Each number is 128 + 32 x the weight over its row's rms, rounded and kept within 0 to 255. Layers, rows and columns count from 0. Numbers have three digits each. The size before them is the row's rms in percent of the matrix's.

# gate: layer 3 MLP gate, 384x192, rms 0.0583, rows 89-134, columns 0-95
# up: layer 3 MLP up, 384x192, rms 0.0582, rows 89-134, columns 0-95
# down: layer 3 MLP down (transposed), 384x192, rms 0.0585, rows 89-134, columns 0-95
gate89 086:100091195122106174133137169126132129169067034124204193129137111108131135088096074121132130138182114110120147146147116154168205076127090137115128167135084149149132090069113120170127134097137103098132121119097138156084103067101128153105119185139190103136063141098112134110119098084158062170
up89 084:102093137167145149133132103139126144137103128111135136062169139166165147153125193173157142103104072117136077116119097169161140111108158170134126099191114144151170168178092098117073133147101119140163080149135142098116167145130096101147172188172120085177101085189074091126101140122174126168
down89 092:170149066144101120085125195168148146090076147088046122097202106128155149146165166170096104142138168140088099174114145127159125139169142162128096121075158124098123140116145112140101183111108197140110098096169141143172199138127092170127118084151126169113126139149117105172152177161156172101
gate90 098:168132140119105095095110127124116165097114123113095179145164173150035145134107100093147125157175099063163182084139148120118132155137074130135092139152141128160115119123124168090183144155098126124107081111141161105136159111064128103125119166156126123092124153117174137123146057087110160097
up90 104:096134076075074136137127176096101134110162098141126177109191071082162139090111118082163092184205127092111157127106118139127133071152126137116082089074090101123158163122127121135151139162128080133148146156138085095207119144107109135077191179157099123148153085142092154168144129114105098045
down90 097:124056061175080147159130123105129135164195153154148075096127166114171130085098143117163109129138102123164151118126110143123097123148130162115098104174168171044112143143114140120242163201082097101104161072135150121192076144189129091133116144115138133108154185145172119133119148132063152067
gate91 105:072140077101081145118089155145113065104086142120164092100102156120133106118081150138170109145098069072195155063103098141125158089162098119115101140165191178093130079100119136125107171137161131123097119147089094063149148131078173079123088085106119118148157134175081136128109121138092105140
up91 108:127100143110126124107162092068074098143144111155101138130162165159085122144125118112099111100195143133091091140160160150192118089119083160168101099171140118093087091102132169162083110108090129151085075165143101136168116096089114106132180124102171160115116164146129129082126137120124096105
down91 102:092168128108157093177084104130131198151098084154172042106141097108115116144087114076143135110118159206079127176174111158096145167105173070168118121105129148118127167131137187134119154149062127121148198148139124111135076117203075111126095170104099120115105154133131155160160131070149055113
gate92 095:170118105138138159181104201111106132054107143120134115109207127070136105089173125087148113122120139153122094132118204111145113122087127088110131142094103088157108110152142132117108110137176144163123150132118157088129086111121087150094138190154140093163087146177116135114114157068113128200
up92 098:135113090173090140185089180078075055073119081138206136093112105083139170148148164102179127089121114131136082132147131144119153104108162122103115159124116083188160059136164127108106072152125167123166172097101189092186137146125139124131181088196104172079111108141156150094141120152098126147
down92 102:134106134096145150109100179033122098111126082114161157107166136121106139148171101144138156118106057122095091141158157164119180088106120138166129110118108124173115106102122142114108084098052186112116145133143099110205134115161156141166144146087155134101080141190140111130158135152122162118
gate93 097:085154180122128113155087184110122156107138087131166148146153091110102084116046109075073190203148078131149147109158146129107105057181100125104169160119168188128139093107110124149134154125116106125135107151160106077160169151160137076142064143102126174098101108129104165163152147139096103123
up93 090:091104115114110133122139135128136139139151089127136074124167137139122114158088065122099117101132089130162127147061065161185094152150091127093162175078111119157162147135173107125147115097183137114126127137130054121175123098123145073146121166109157135099080146097084121149120184147084132158
down93 095:095095149086131124123093155145113085159119080159163091098159151164116134131086130172142095121138124168124109201111142137144146089060114065073120178081172092137137136156088171138133104085098172098117116093117118151130163121080066156143180131095146126129130091086152128194127168157062091163
gate94 094:143138143121105138111107129177138110096126066157124156146143117181165051134090076076137153082079129131117145109115106074098102075105098110089144140188079088079050117151118064105166155135165134111121151123146165080075108154113133087134137055177121088117116090128199106122120098126168126078
up94 095:135153090152106127073210190091105070143129190143101108115092120116098139076161046109107116190186136111063105090092176146166136107148194149154096177133156109141202178136174132130135148127138147106106095143159139128111097108159157155148151140148136132134127090117179160154070113136130132144
down94 100:088150142139146059123164138122117101132098110100154120122146120147152187050119144068165147126145200102115046159128090074123153147104186118156092173198170127119112205085145072072126109146101139171122119153112134129129156115146167144136114129141113150112120124107134092175118108147106119161
gate95 096:148123086089131112141118139143120074144123158129172115113129137117100057110114109168118085217164100121078074107117059113116202125113177137102143124123066143119159150128105083163107150148117106127156123120143121100122116123103138057121157105131115096154169215064129181147135138095138017114
up95 099:082160132124105122116133164078179112184165095163138188095116150120079163124141144124181124114085111099125150126089105166149110085132147137158024094078149131171124090149149089116083149115124139148082159188111141079118109116115106117148139121114156147176074140149098148059133150092141069089
down95 096:134180089129103255151175132142165094144145160108136081110137078103067126118147129062132169131050129096119161116097164157116165199148141148158078115096104123189142095087143089136108086103137113141116139157164112128123125164105109137150227079106160129084070152178122146116104132154102152144
gate96 105:114089167162107114154144134189129197132128168094133075165142096130120086236154125123146125191125212118101174127107145141158109098140136105103138126139112125143142124164141156158149121104137132076095100106128118097176150106139113144158139089131087115137182178136162064142054060086102087125
up96 099:091126075119117151114091082115158113112140100159117143166106117180116113158124150173120116129146097103157102141145136089156142125118087135082082111112155084113095113068103168086112135105125081138139178161176118082112113166113192062108126093165080166085067118177087144125130151117101142113
down96 089:121175163108116122122138160095124138112142089156114155107154142148103162086109096132105089088112103109127089105116190155117095108066119106116195157144109189146104102168105161111104115108188156197190182171090128090039089198138096154103131115098119124145125083096066132200135154111131155143
gate97 092:142241132123111147136119113117146131104149100103197118159105161162139109161099084154210178115114162101053112173178175119134143145167137078100127164120144133165091066097142171133123136107144179128137112142178122134151157134108117154142132085142174128074128140037112147122106123020129150180
up97 091:123160109134147133136127144173132137111130128082159098094108128122185095140122156163215195120165175109076095101188163173132104109131187035146106132132102076157116101077124154113105163116095176140151081089123134090170152072109123128144127161166113110102186126085095130133119108076140097187
down97 087:134076108161156078118141101111152139158113164099198110115146181100106091161075146103162188085137137126120133139095058102178121193164126109150130137062121109097130130112086145184137106134093174132101128077156050118124103142084127181145153146125191125103154114151148105110127015115128183137
gate98 096:137104171109148164157139118092180098105141169168102118120166150147092053119067094100097151102130141123155123183102147099109122122088152075150139126117137127142113140177114179085135130149077095077103183086167123073191139125109161176098125098145121200129142126176176136107133138145139121106
up98 094:194153131103149078150125143108059176153185110157152166127073165067106181151117059105087098099079125154154129108155149123189164143145086184115152121145160117096142114119096134155160111108131216099105094114097165182112139139157163087113120092132141113106085135081123116117091129095078104175
down98 097:135106189103143105131091105112202165174123100146134100125083145124151081172104107097149140157131109111132119072154149110139084069115107175099156098162186167067155106158144110097091176128111147147170121079131095104122118162170101124115074119131106084122132130110144175095150123124171198123
gate99 103:162143149084175125084114117156171138154148149101097093103074127136169084151096101118121172134071157131160086109111110118180118084143112145105084151148119108127095038144148141161150125089118118138113138094120093127173139192177144154152122158104161164120112157080136051186144174123137163161
up99 098:041090212133171174097117069136123184164132108130125153136152173126167117110131113083119153151120152178170172139194113158080127146101124180129141112113183075135132080108112100132093147142153145156083121102100165184140184101168144120168140193097139144135159143166103126134125112132164153157
down99 110:096095094120110134185146092115154109090080133186174169183158142088147079194135143150119136155143092151093116088156080116138124143066148135127133160171090100106112167096111097136118105107160126087108103104104167126122164159116169100112115117099070139116139131173140141093112144127104133112
gate100 101:161174166186124116144136132125168101148120062052076129098102109117168143195057140075126160108100158183030120153107123145112089129109121029115119151093176145156112102190128087172138129170081132081138142096122094124141174153129138128084095178163105094139157138125151119103136125098074148125
up100 102:141054061095096090133207094146096144115140159192115141169137173152156112079220182173095092145184148136181123046123131133124119139129104115155113123102096140131154185117134127136126079093152129130154181130110117119074097082167141109136176124061130170176192145160156128109120197116138131123
down100 102:168138135154191136119136034154151096117127103171174165151151079088178176112077118089141108116123163166131174153104105136128128092156104193115161129104157132173165116148142100119082122137085070125125113156154117141143120133131121116151143139099153113158147139107203165141130108078148078104
gate101 100:129123176087141134129153132113091134127122129100152107148108136125112068116180146101207104050165126145082073121153147100170102137108086169187172099124129175106095138109111109141141134140104130063123098144049120216088165215117171121130118116082150117136169147130111146093167142127118121142
up101 097:178130214128137123109168084097166113125172079109149119167117127081137073132169196077143113103128140132100084063122109099117126116130132107173109129150150176120164071050115177097160134115106164126127083135111176187123153125151174126151097174112128124137141140078072243125156150096107216130
down101 093:099100086195166128125109137117134131111121141156139155091156144160159122124117105109128227148091128104185157172118158117112125151135173133090146113092115086132134167145154193168143097094193107140099152116214127065085131072174081126125148113111141096116143155162144068118081110128109110067
gate102 123:091093155146076174152151112086095176142157120077076098098146130138122107096179140106148174164127191106087185144181158214128126125139100159116120175134107097138171089093139177136133174154084128140164144101109112120118141106124138149145109162192147088143174076103143119133106067126092121114
up102 120:101127070112137093128086127130106199170123112107110099084109174117111054094095170156107119136112135124113130103111095130169131126155098119176122191134056076140129134119131139087183156144135126123128150092096121109133177095096145115161104157159126103110125102120151130090130074194103085071
down102 108:099170106160104079122113119167108101140126133152135075105102112192170103131140152176127128112090128141130109141077104111147134096163103127088114123121075112167130156149153094122134110172161126119050094115158118104144177109156133093180131101110136128120079150124112177134092114166125166172
gate103 103:122153070074114143087107128157175099147155121112089151097147100128159106110140145113120131202183137127132131109167149113130159144169137111109080144141117119143141113082181187203125106154125132144121132145138129049135151057093107034147128162172114145183166152149082098129105142154069044097
up103 108:121174075113141139102099126164145177171108104135120164123088154089142090130137145095157114137172102042080144173147100087091149140126099140154114149108151094096108138069177172140199159112052180129159101159107181139179091171146161133132099195098158150102154107125119087107166111178053102083
down103 104:122142172149115119136156132109144121116113146117172094103084172061157156119113119109107067146119202171182147100057086141138151136145088115109159132131135119166127096162114066073121154118209146110059127110151110135159161143122128185104096067130130075149125089150232219185138184178186196119
gate104 099:141061106166139149176153098185127093087118125139117146160109092125154178130108130105150148163054143211096081097171130191098082150154126115096148115149151086122177108173128109071120122172211157138175120120152134071129104116102148106153137165172119161156143085087086087100105102101137125163
up104 098:067218141079071176040132161118107198162143109113113093120153136142075118095128125172129136078103102130087154156096091047114164131128099136152128147151113113132138152103088129097149148103093110124100143120152127208108091152129109177103102037139183082088162166118135142189151159123129123103
down104 093:147103147108145074144157149125175126145151074136146141092086132112131159134165101112128123085123138102070078148099087161139098146110172192187101147139111128162126178076168157145127114125108080160102109078095095168186128115150094117146153099085125138194108168121061139106151120097166126163
gate105 094:132155083088108133099120122104109097096100131122152179112143121113135068113137151137159105113131140063119108122091093212152082129096096112112124116113146138162163152118190229149128139135149173141127135201150124083184074146119085092136143112131125113134090089167087078142130216051113159196
up105 098:069120151168118116071117158134120088155136114108093117140103080103151129098113121136100189168154155112119116093116128202116160090184128128067024080154127138148101162181136118136102124148136104142115141101139089174156150081101101114219115139137114127157101187083113140166131148093124200138
down105 097:145155143131144060178089120135148123075120140132198127166158121093136126144109134126190102159132125167037155158118161165167156202043120181150126152129108164158139089146112172104181140125088129140130123142151097111107056193104163087108091120153147105220146099152059148149129125130160141137
gate106 093:148085112112137132124078172161091145142104118030128156169154106109086123215166170117128147094120103137146116133117127159141158147133120129122134116131130123114108118160172115098092152120118072116166087102191133096169073141131085101125122107156111134093141092125214085176176134146082164134
up106 095:107113056181144154126125154149131128164113131094147140143156118145142133146092179095148183137140180198107109111110114168168118172199167087137152130110080116142116123096142108144109147177165155157137178135133119128085182132103111092098147191144151112067113115045104110115129122096098132165
down106 086:136157154137099114121184143044096144061176113146128119131173090113180156157121116166074134095150115130135120081141154122064064140079137145172099140125133064185134163105125126101121138143123050097169181117081170086124083103127135126150144125136153068148099091092092126143153142137129181114
gate107 097:099097080089094159109179109135121142131126088126160153199116104176119128170130138178089052137079114179171131092070157111091119142199122093094086087109111120131109162122100111077138166132167108108148125132132133127078219183088078155154162137137094082124079110119135093152194120123103085130
up107 101:104122136091136113130106079124071111092175158127151102144095144145151148162092119142090194092128111140101102119193134096086137097102168096245112136091113045168127157140143103152093115176104126147139111092145102137110193127116141116146160155138130099125186092063181188074106075133110144113
down107 099:087108132123100075134136108149183120116078071087133137159120128090154107124148066166170120180131133190191118100142070133100048141074184121055128101110135124112143154141139121161132087048115119127123119126197145132123067068104151178136145107107102100201153143150123088181160150107181122097
gate108 096:148156100168121087086123166094099206078115187108149108148145132085163160118097126116168063112051123119175126143122134068119143139125124090091099163086203133115160114114150112135090103045157086124150105138118116142141070116136151131100164121179134141125154092146115132140115070174103223112
up108 095:139100097128118123156094118130125085183122107142111134161097138144058096130132131156134123098175157082099143133127148181126134110092111147156156148128156114064137148126129120131148135125095144160148143147095105128155096087155150077125111128130147109147127125093181093071167198117135094144
down108 107:111138079099162062215167116160163163144093171115113142164135138126109110122207089105118144109169109122097059119110150190144131057084134107156140104115124137068145140173136153143146158118110176119141169147099179128098076110123123106157146119119105130133113149114158065133135115142176104120
gate109 102:069179147127159127122121087058169148095126159163098097109138134160135115150113142136100124146135076091166144139219182147146141078136078122130124119174143143138134144179125150113134135117134151167111172153121127121179140150138144135165125130086104086065148117153181127129029125184066098116
up109 103:096063140152120123148105179181185157140126124082146134134082165112131064142149108160092194125153132119136129163081144133096116160208167124107155104154137157137147206191196107123123127132044130119127097123086100084097140148082150163169147107080162144158074123136149168138147120160130131123
down109 094:059106146100126088164062142116169136145165132120206113113163114197112127103127163131089156174178090087143107135163135100159146100100152113103196102163170119163198174147104152175130185111150126158093191187100072127165157098138120169103120156081174127183135115108101163135086145096137171133
gate110 116:171155111145153100099159147201145120192111079109108079159147076125115133144132169112079140088119165108205143178133090062120116189145102123132131083120085101117046136154189114163180051112125123203084178062118160168123131129129152135133143167150098086133108075117118174150144101168132096078
up110 112:092091092158148199202094156091181091102123174167188122145120123122135110121143182100123149185175152125138123084144095159093104087119117126153144133125098144176116128092089127162103131146027097074135131184093123111130146097097084121062119179067090101188147133150191139131077115136097129150
down110 117:138131150153118135130115132106186117113128087209208168099154109119133093148134188079131159137142154107129112143135134127127088092094109090141125125106119124116133109070115068162113067151093100121163094080126119137079136146155154132062126098127096104213110142202071119138077144148135125142
gate111 102:084134126105066092152120139119160101114125124139183146175124132107129104136152174133149111094150146157130146085157126133136124079184129169102107130151113133109136165114158103138114124078066203100155119173117099135123130154069132096121161085144150102148110170064182103123102147125177055165
up111 102:164098112121108070130145095041096130095142128155108116124158054101119115115155160131139109120175149129181141065043069136125152118121120096130194143175149141155080080156176114133107150076126120122110134092101088079159145118140178153127105108097104185117135140140111086127164168130139166216
down111 103:059134134031156166125204084119171169103166087131048179181166110131093107126107150153150142155138140141104084128145119195151135096112154135155087124088125138075162116167173135113125088162114157127124087123123111113120105103132142134111083198167150181161083183096112114148140080140152104073
gate112 107:123187094108104167132083069137096087163098190139105133166117114136066104143155119155133106167112123147131170141076092064120166145137078058103145087171106121136155146125176097177128119149154165131185109193123078101082130110102130159105174141113115116129104052147095109125176110070113178151
up112 100:061180147087090154201147138068121153121078126146146131094142098102154121107132081070175148099195191176150149103059138082158137112176110087122163098059141140155151065100107076151084113142097109100128107182122105145157116128148205105145112139136109134127176160148119152141071093125119141121
down112 134:195183080104165115153080054136123105108136135146137085108131145060124097163165085096155102140096173116077146134125124119114204110085168129116136095091120102130117118158141090140184135132173120162067175174102110103151131129095110110121118140161101148140084037117125127089178148128178119138
gate113 092:187112101104190114182155162144141160168136128168137090167087118170138121110144092099182123081147132106152117118128085146146135091165097128103160130108162116141152107059116144132164134198128156100105132084075159151132163098148146123181114154055080196121090121112092152122131159071125107107
up113 093:107139141139127138167138091077076111107078135092136107136096129118103176123050104111101097139088150113140121142148122124111130108110170124099085126159123112194124166155177100157097211147077125124142117124107155140133097141137159173079218110130096121079116111091175125075106061138126100111
down113 089:147136140129156120105144102069209070125151166084121166125120100193139122146150108139144083102102114138138158126158100188149139064131113116089088136105195118172103193122153126166138089201158099147164093076125156127132169175145135185103096102147127126130132118156098166125130088108122088110
gate114 096:127188155147076092106162087109166134158115115142142113083160075191157046113115127085105122145153185113146162177163093195137133126145158107072088143099106101193122101103119158153114121122144119131080089138128081090113168115131160153159167152134139154136110053128129138096102071075133129133
up114 095:153145157119128123156076115113074143135101125154118092118134162130123167126144115150139112145145153158139095163079138121137177098040077158123165097171144185112100147132135120081147061243111122116135128105113144145155089121149214102149145110114175167142088165078135120107165078109110133130
down114 091:141123189172211148090133102132130103147091118182113162130113092108137148108161151103132141122137149195118094094110147027126134121138151142159116136126131127144128094130139139143107146139159083160104131115167132134117156116127118147078114099118140078118153116095109156122082113201141155047
gate115 106:121102147086164128050116147098092118111142144139132077083131124143102104121085164106161187173111113086127146117093151152174145179151142082158178108128186136115095107175124077152153144143084128169112152145159128070124146165144164092122130202164097177097188153091097147132146093106090108131
up115 108:140094104114123128120069137201133110185105101121126092131135144134126126173115115077177178174143152170127123095098132090127146159179103138105136198087159146116173139077127101100159123129052189092081150161094112171110167129144099072046151138091137112118120110086107137159146092156139058131
down115 102:107182080199116152114170147121102078142178103144096119103149151154205111120087089147150133143132184163197120093137162124094149099133067137095090113148128137117111133103122148141137135114091106123111106129156103114188178108218140200131189165165157160176114129086125077180150127095185130116
gate116 109:134171110144087149130104170157110095161081126164141119207122136095169108124083204094096150088160127089178143053100090151189141125146114095157195109136146163110154122157130106158119142107151193089106101131155100121092139161118134138139131111143126127146068111146128181154103142081141112154
up116 110:144081079143153055162139158154087170121130120151171086165129128129130182161140187135141161128148158186139085103098160094101125164150147147099146091097084137161194128117118100098095155175098131132102129133140099080122202134168111146095112131165110159102115093088154143120122105129158143186
down116 105:116127107133118165096137094125111120078188118082129143127135145133091127126130111135114111199183161098108123115125184086077098119116159173144099179120133180091134104121140156130156115155153087176181161066155154141118093134124130112122163191142143073096068129145208129120245105108140134070
gate117 112:122091082062180155167159151185142139123099123180074085148132165136165113153163113161158120132126142174105151107130137200110086178125200112113124133163076173082120145081109171161117160121091111112126153139111089164206179148109144115076142081112138111080171154145190144153148107150078111159
up117 118:142143169147119106089135128104117125144112128146143120160149124115134130107103086108068100115155081128125124092155088169111187100135063058073145060095152095123140133120125067093108132074240146157152161177111186149107063101147066108097135186137141130126109174088118144134122188082124138152
down117 123:168123175154085111121098112143139143104110101132227137172152088119154127108140064114076098120132099115145102117161148140126086149094116115103125123115098114123161110187142151121073103087158181141147163173117161097154100145137094126165119117132096110090135095086138179102124185105102145132
gate118 101:168142109129181115091127140081078111185090092144165130120144158114163151149157138105125088096127082102138098117109090154120080114109172177060121041125108191179100134111104081100097081099134116158120124152140150118083148169106144105120128182078141119072161102241076145124102157150123088209
up118 099:119121098120123092123168137129127175175109055144129108171139092125153106092113139127156168099141231147112161169110173125141112140127111127115121090113113132182090071108091110109151099137089186108169110121147099183113140165102121132136177197121171104130174101097091121127115093142163067166
down118 115:111093099137183137099169141127161123153078141149090156176105122126111134060115175061151141175101216115151100137133141114126147158112138135168064087118111121104068104143100105092127131087080166171151203131134068066149133170073141132072153142085170105159166086162087119128145113135157106168
gate119 088:123137127076121020093101160147106115153106101153080119079080138147097137112135053157115172155136132071120093132176104099127161117155133138174112123102164118119113139125172109060153170096104127137130066114087135046117134133111104128077125118101165151131169143151126127179190138104139133157
up119 087:157103152119159103079147118068124131164171044161112144127107154109092119207088134131022099162111126141135133151088129156171139142145141136072048182138134090176112110138094151115121113089070077173108111082154138111153131137146144133138132167115035115092162172143162139084197107159132117134
down119 090:161091114099125164168143115107111132155129131119197183076089177148135131150116126087147141115123137157106110162102150144113151069095078114079095159141111113157148121109114146133143134131088081141089088097169151087136162097122141102143098181139047104117086198100182130114100126109066114112
gate120 093:134060106179117102162195168135147117125119126123154081134172140083168178094148149126132148155093111168103088117059117110154136097115108141136073132110042193098148115165122103142081095138123115142099152125173142166144155110163121105072109140133118100069099201131171123137105181051083139100
up120 093:120134177179151154113104132115116134141146137140170093130165119109101185158132108129079180106161107126153121128086086126161143117103165106100146066128219123144168117084084092123198137093167122107153138123125107153195143187142177100083119142135073111083174173153154065114105136147101142141
down120 095:089121137103134062147220174103128108135132170109119088114125091104079194113115134163107101049124179110163110103111117185173051129087133140093128082164136121146140155130126108152102159126150134114137122163117112144143182090141133178127106151171104136127131151171175070204182114144143101129
gate121 097:134105135098075161107190196135116119142083122127080128123096151128055184135163160110112129134040126058122109162152144086128107129129136110092166085094074098078093170153168076130141101202111114147154081108134115180231121109096141133092194127124060147106145171149150099152112138123094170136
up121 099:138212160115168097145121161124106123121133144144176072089146123146092113089152131139149070150129170120105187154129094179169101096090118102159131118143131146112112102147122154067154133067169120163175172112138126160148067183118200120086064139166187100113135087163106190114114131106106117083
down121 091:169120106126179101146155158185170111122189137145101142130159112097105116144146089087122139144150079096112119120132114105130155121178131144134154122143101137152162094142146182155166148120098159135135155139131154108123107162131146178147156146193143081152115089154121143084083150122109167110
gate122 094:140100145146101129133127111053118144116141175150109131112110165105097111117147113122102150165131095135174123125128144121219148122116110171172084123132113125144117099168181111190077087133105086159119145095168085135103122178139137115164150095059161133183173103172126161178102188155132060120
up122 095:116106210207134162115154140152132115112100167131104138121155136083139125129184127138131078165111106155144150100144129141094166112126102075135078112095094163187189112198143127127103167116130113142175071136131170069156143100106098080139092126150163127130153151139139179192086125144116152195
down122 091:106110132095161167096132111135158114155191089161093134168091127113132109150118126082178226101148145154172106084112134142101149154110009110114063148126077142164159122144062114156163128054086114149080164033143052093108167158173112113159144132140136123092145093171147112106151135104123121108
gate123 102:135185105172100077139166054162149104216145129148169028143105153126184128111169107078093148109135060183113154150124106183141123122140088138100156126135136161150170100083120105121128068149100144131080126199155065156161081124177165132146117118186109166136114160084132158134112108130150116127
up123 101:128090140209149129092107110146167144162147127160119146093158038159138141143135185155157134126126083146134139165147140137200197079150072156168159145171172097153138125092116170144112116122098118175093131175139129101111120208128157133154107186086132154125108170169081107140115120136170082086
down123 106:111085146145124123129120145133070133114104157119116124140160132083180119115129098105121150115071146176155111213191135119101136068102168120175151072147053115152084147133178140151128115096091165166136113163101139139119097115135132102120126156058098162091085146132151158098111067135143091091
gate124 092:138106151117075121094099163124152107109088106121134138180148105083146142107127136143103132168147078096103131179121120205122120172074116128143162120107155166203115109181115151152154100130107152145092085151127111164152117175184104164128151088107100155135138120181094144127111088120053123133
up124 102:095094132111123137142117117122102153046164167094091098106142064174094114145148105107156130145126097109078178157123098169094126149068120122123136101098124144143055097160157054135161104165152085142153093134065179180129168141101079124154122113099094108156146121139073094114131121146141068095
down124 095:092145098109070138170118172079144119073132056155171117182130136143109093209175137121135088152106077155122113133101179144142150097165163078125087114161124114091086123144167095146106178082109107117134144090099129168075124205104121109105109155093069139144093173096112151162166165103159142092
gate125 093:139103079078196113124141088160097118178132175100135096116100066176116165116130144141139135078208132214150132134157113117104112105106172099117204136137089119156184085130128092132154143043123091167132030142129157098107171098119113096119141128164122121063141145170115140175146137134154147149
up125 097:158136138110140130136138116079181168145146154126069134203116099055134123124170173160123148154103119109179121101156143071136183151171085143126132136170174164108091107180136106117124132129115163084100169115115101110120123120130100091125138133084144103181109069115199127104092099086067100129
down125 102:126086149120113116213180137100130080124124134130110099085154149141211104147143140184149095136149142158131112115132196123103130185132103173187157136135171187133152160116175111140169160113145174147148125120080166144105154125077125071090106168182075117104098113155133103116175101092122168118
gate126 095:152138100143140145111152139137120165130154100162126158152142133099216052118142142180178155075131103104157146131109151165108185115065131141120087093109194139152116080137133073135126099119175123109156163176102139086155137113117114108234158118125128137143118111194125063145131100153198114092
up126 095:134113121151063143134041101127103133154137170183144121127077123155179178130145181112162084113151138144111109140105046124119128068112093075117190163108145115130079189092188182066142157117127028150128107128123122089141110169130115080083162161138115103117116138139122114124185166154113156152
down126 090:145169138110177102156127172173127126094144127112052120146153151141159168158141122155134141124153080147169170054098113179180115150167086138109171143157054087131186113095169082125132124134162163130113133095101125135145112129122181142104109079089110177116159120191116225122154090079099099179
gate127 096:159092140146099075080135152128100115118143104168140142094109139154139101131137088137094099050142127171102144143159152143174089116108144117141140135073078157161158065136106121113204109139144145147143151142089119141141127087161173156165154178101159105140173140093144124141094073120122111157
up127 090:184203118113133131159112102166175128127145117131179129134153094086085149146198117141157159130150103140100177110184076108130213197115065132119127147101173121097109097141151148145132183130124112139072145093127143090096109164081158126050181127129151119096080092107103109137033134124118110128
down127 098:075112147126148145190119113102140148120144121130153122210084138113132160081108107100146166114167135114165133101071107087136137166213162149166189105196166126131140120152172096115105082129115102119116172129173121146104108126075163133108073127080120135171117179143091095137072090125128121131
gate128 092:127086127198129119086144165167102162160131090153117133107171126155108106123091144119139097101112160058186116109152160136137097067213083082079140118134085151117095161105119169093132146147111113142128113196092092149200153187106144100143121136162120085136108126165053125120132178121175039077
up128 088:158124128141138088107098170097101152127111141159089148153126104109144146164079195132095141130146216182125094140123097135155159125091171103194078100100114091208173125172111132144158147149180155120181150129125140121162149133108144110098093126096142119160156157121098100095184186104112117114
down128 086:115154104160151116157157187187116158122143115111142099181143119155110102150101132144139132102055130186117087080096110156179163066112102168171157159166094050133124152089161138115101078120129141136049142098211091170143145132092142153152121127166097135157130114093127120141141143158128100158
gate129 106:168053097152066187161173095107094170130119125134139146171108150152130149141137171165082094153161071111149120071135110143193085122122122130134121181137106199098154115124123107113122069129184146166108135142126140108062133090100158124130132102071145134117148105171104122083118127109175126153
up129 101:183044124084085107148115122141087177111113072142126171133091092139140116139205141185134163097134100173117152082135158118144119165091094100114136103183144142089117154100102151100102083123154121145139084080125150129114112132150093131181136099135139097094128097169157097115135198166159124107
down129 103:116146110175085137112096123101121087102134196152147101119120124115147145180134099108135116180135150087160079068101039108159150127084093102150091167143100126088124141139171082127162171110124149183150107149097075105144158130091077131104100136165118147135138136106124187120128128115133173120
gate130 089:136122118121081086150158194167118109123100103207109090148101133165172089194133154149179142160071131133160123085133118138126071170121139136127155075110142168136121126111128083097099155120124097126193125135066157053180125191141107131117172098111068105146124142121170081154123133175184121123
up130 100:069133145113149156143088147145170181136178083134103085116126160107170127084091113124187116071154142104138141107092119129187091155101087123136143161158135183157086151165115134169112068136115171153099153100168111143174091175088124133172103082119197077126128096140069177114138125089115161120
down130 094:127164099097158098096131123148147106179138119120149172144123213153093150099106172098186103123152125155115182161149158226169152202121137114125128116129092101114098133112195138076124150100117172124103076189096153133138096079100101132142118121147132109144079163136102145118129139151101150130
gate131 101:139123128041127090146106121110087124139153187184162087184137101166174077088123140135098053122134151118125122122158140179120133114134145193187117106154110120121155200147163104106127118115150115121116120130137096182105156115111075155081150117106180106034057106104105124098146098178151130126
up131 113:139142124126110118102194082132158120092158134128099120112201166130070120132119073129129089127100086165109129134163088146160133091121130128092083095136188110102140104112155067073142210134090111126169161157148165142083128141142133062059105206122100112105074160154165073149178117145091147151
down131 101:097089120145148105086089215097113141129128112088149170135146145090108152095099071114174135133110156180128167083094207101103132090099162145159109154078103141145125099121104161110138135127079076154137131099134164097127145099132094119128104142091119105113166081138127044170092138108147119145
gate132 089:166118128115167094074176155114146128188134131109132121135139154105167185149145175099150145133190125135145116159120065108144153132118133157109151138091075137081166113077096135160180102147112129150146101167141140103091145149145116167127101094148133115069083115113160124140083106136150160117
up132 085:145079118125158129077152167102127158154103153116130126113113103142166152079176119126120102187198141147162073110087109160114187106181078120096166104123107150151158159183204122134136101134170168117174104118115142073103120133143176159124100104111151122160125057139094108158035138124167113083
down132 087:136158097104131133140173120098100115150166113043113065152158157124182177177128127107140100114122105147117125121091162131134114156129104133048136127116134105105104142068135177101152083139131100133099127141130119121092111160111197109090108116127156118143108190126190134108131142103079089120
gate133 101:124129146082127128143122178059146141163058130169135149094170139164121070178107136135098116110168131091152148162102108105149100112108158117119069089131097131129106132172085150114109148149108150120116064152152126042159140112110167067078121150125192124212137110147123153147080140056202071108
up133 102:127140099093096146173129128150122126129120138125119089140101114148109103181190105116134138143155158132082100118157084150124122132163090150173138133133084146205156127050172093118132170120160137096177079159108066121089122133116130139156135130126093063096157104125060208127121121096148132166
down133 099:171139153145099108153152171180174147117149084079123154105074108129107134146161127134068108085100125162120098053111113112156161134127135133182098147163114179115189124146130137194137171073156132137106090102131061097140154105120146124090124125111107108130115141146078099198172129140119191159
gate134 107:161098094141137085068112134159044194131120137203137140116119130121122144144130136149135136083187166158155117100101118169128155135162208103148143168095095095110157143101076122097110188127085120085140050117115151115137114121105078140185125116120090142083148193107131138145124130142194136103
up134 100:088156128105146123126140173126195110102190070128135140131165086095150133109061156105129146178120111153105129193128128087155206153105086165133092145128154143103084152137152111088115143090150134086136220114076096121128150107124122137135162207127155152143131051121126095105165081147036160144
down134 101:096059163069110181189185160118158129105142151086116155092104085153144093140133104150137131126114091114123136116126094158103164102145134191145105122117151124133147121139150104123152106124169112121113153152116166149088088206098095066169141100095125117120077049121111107098144066145102167146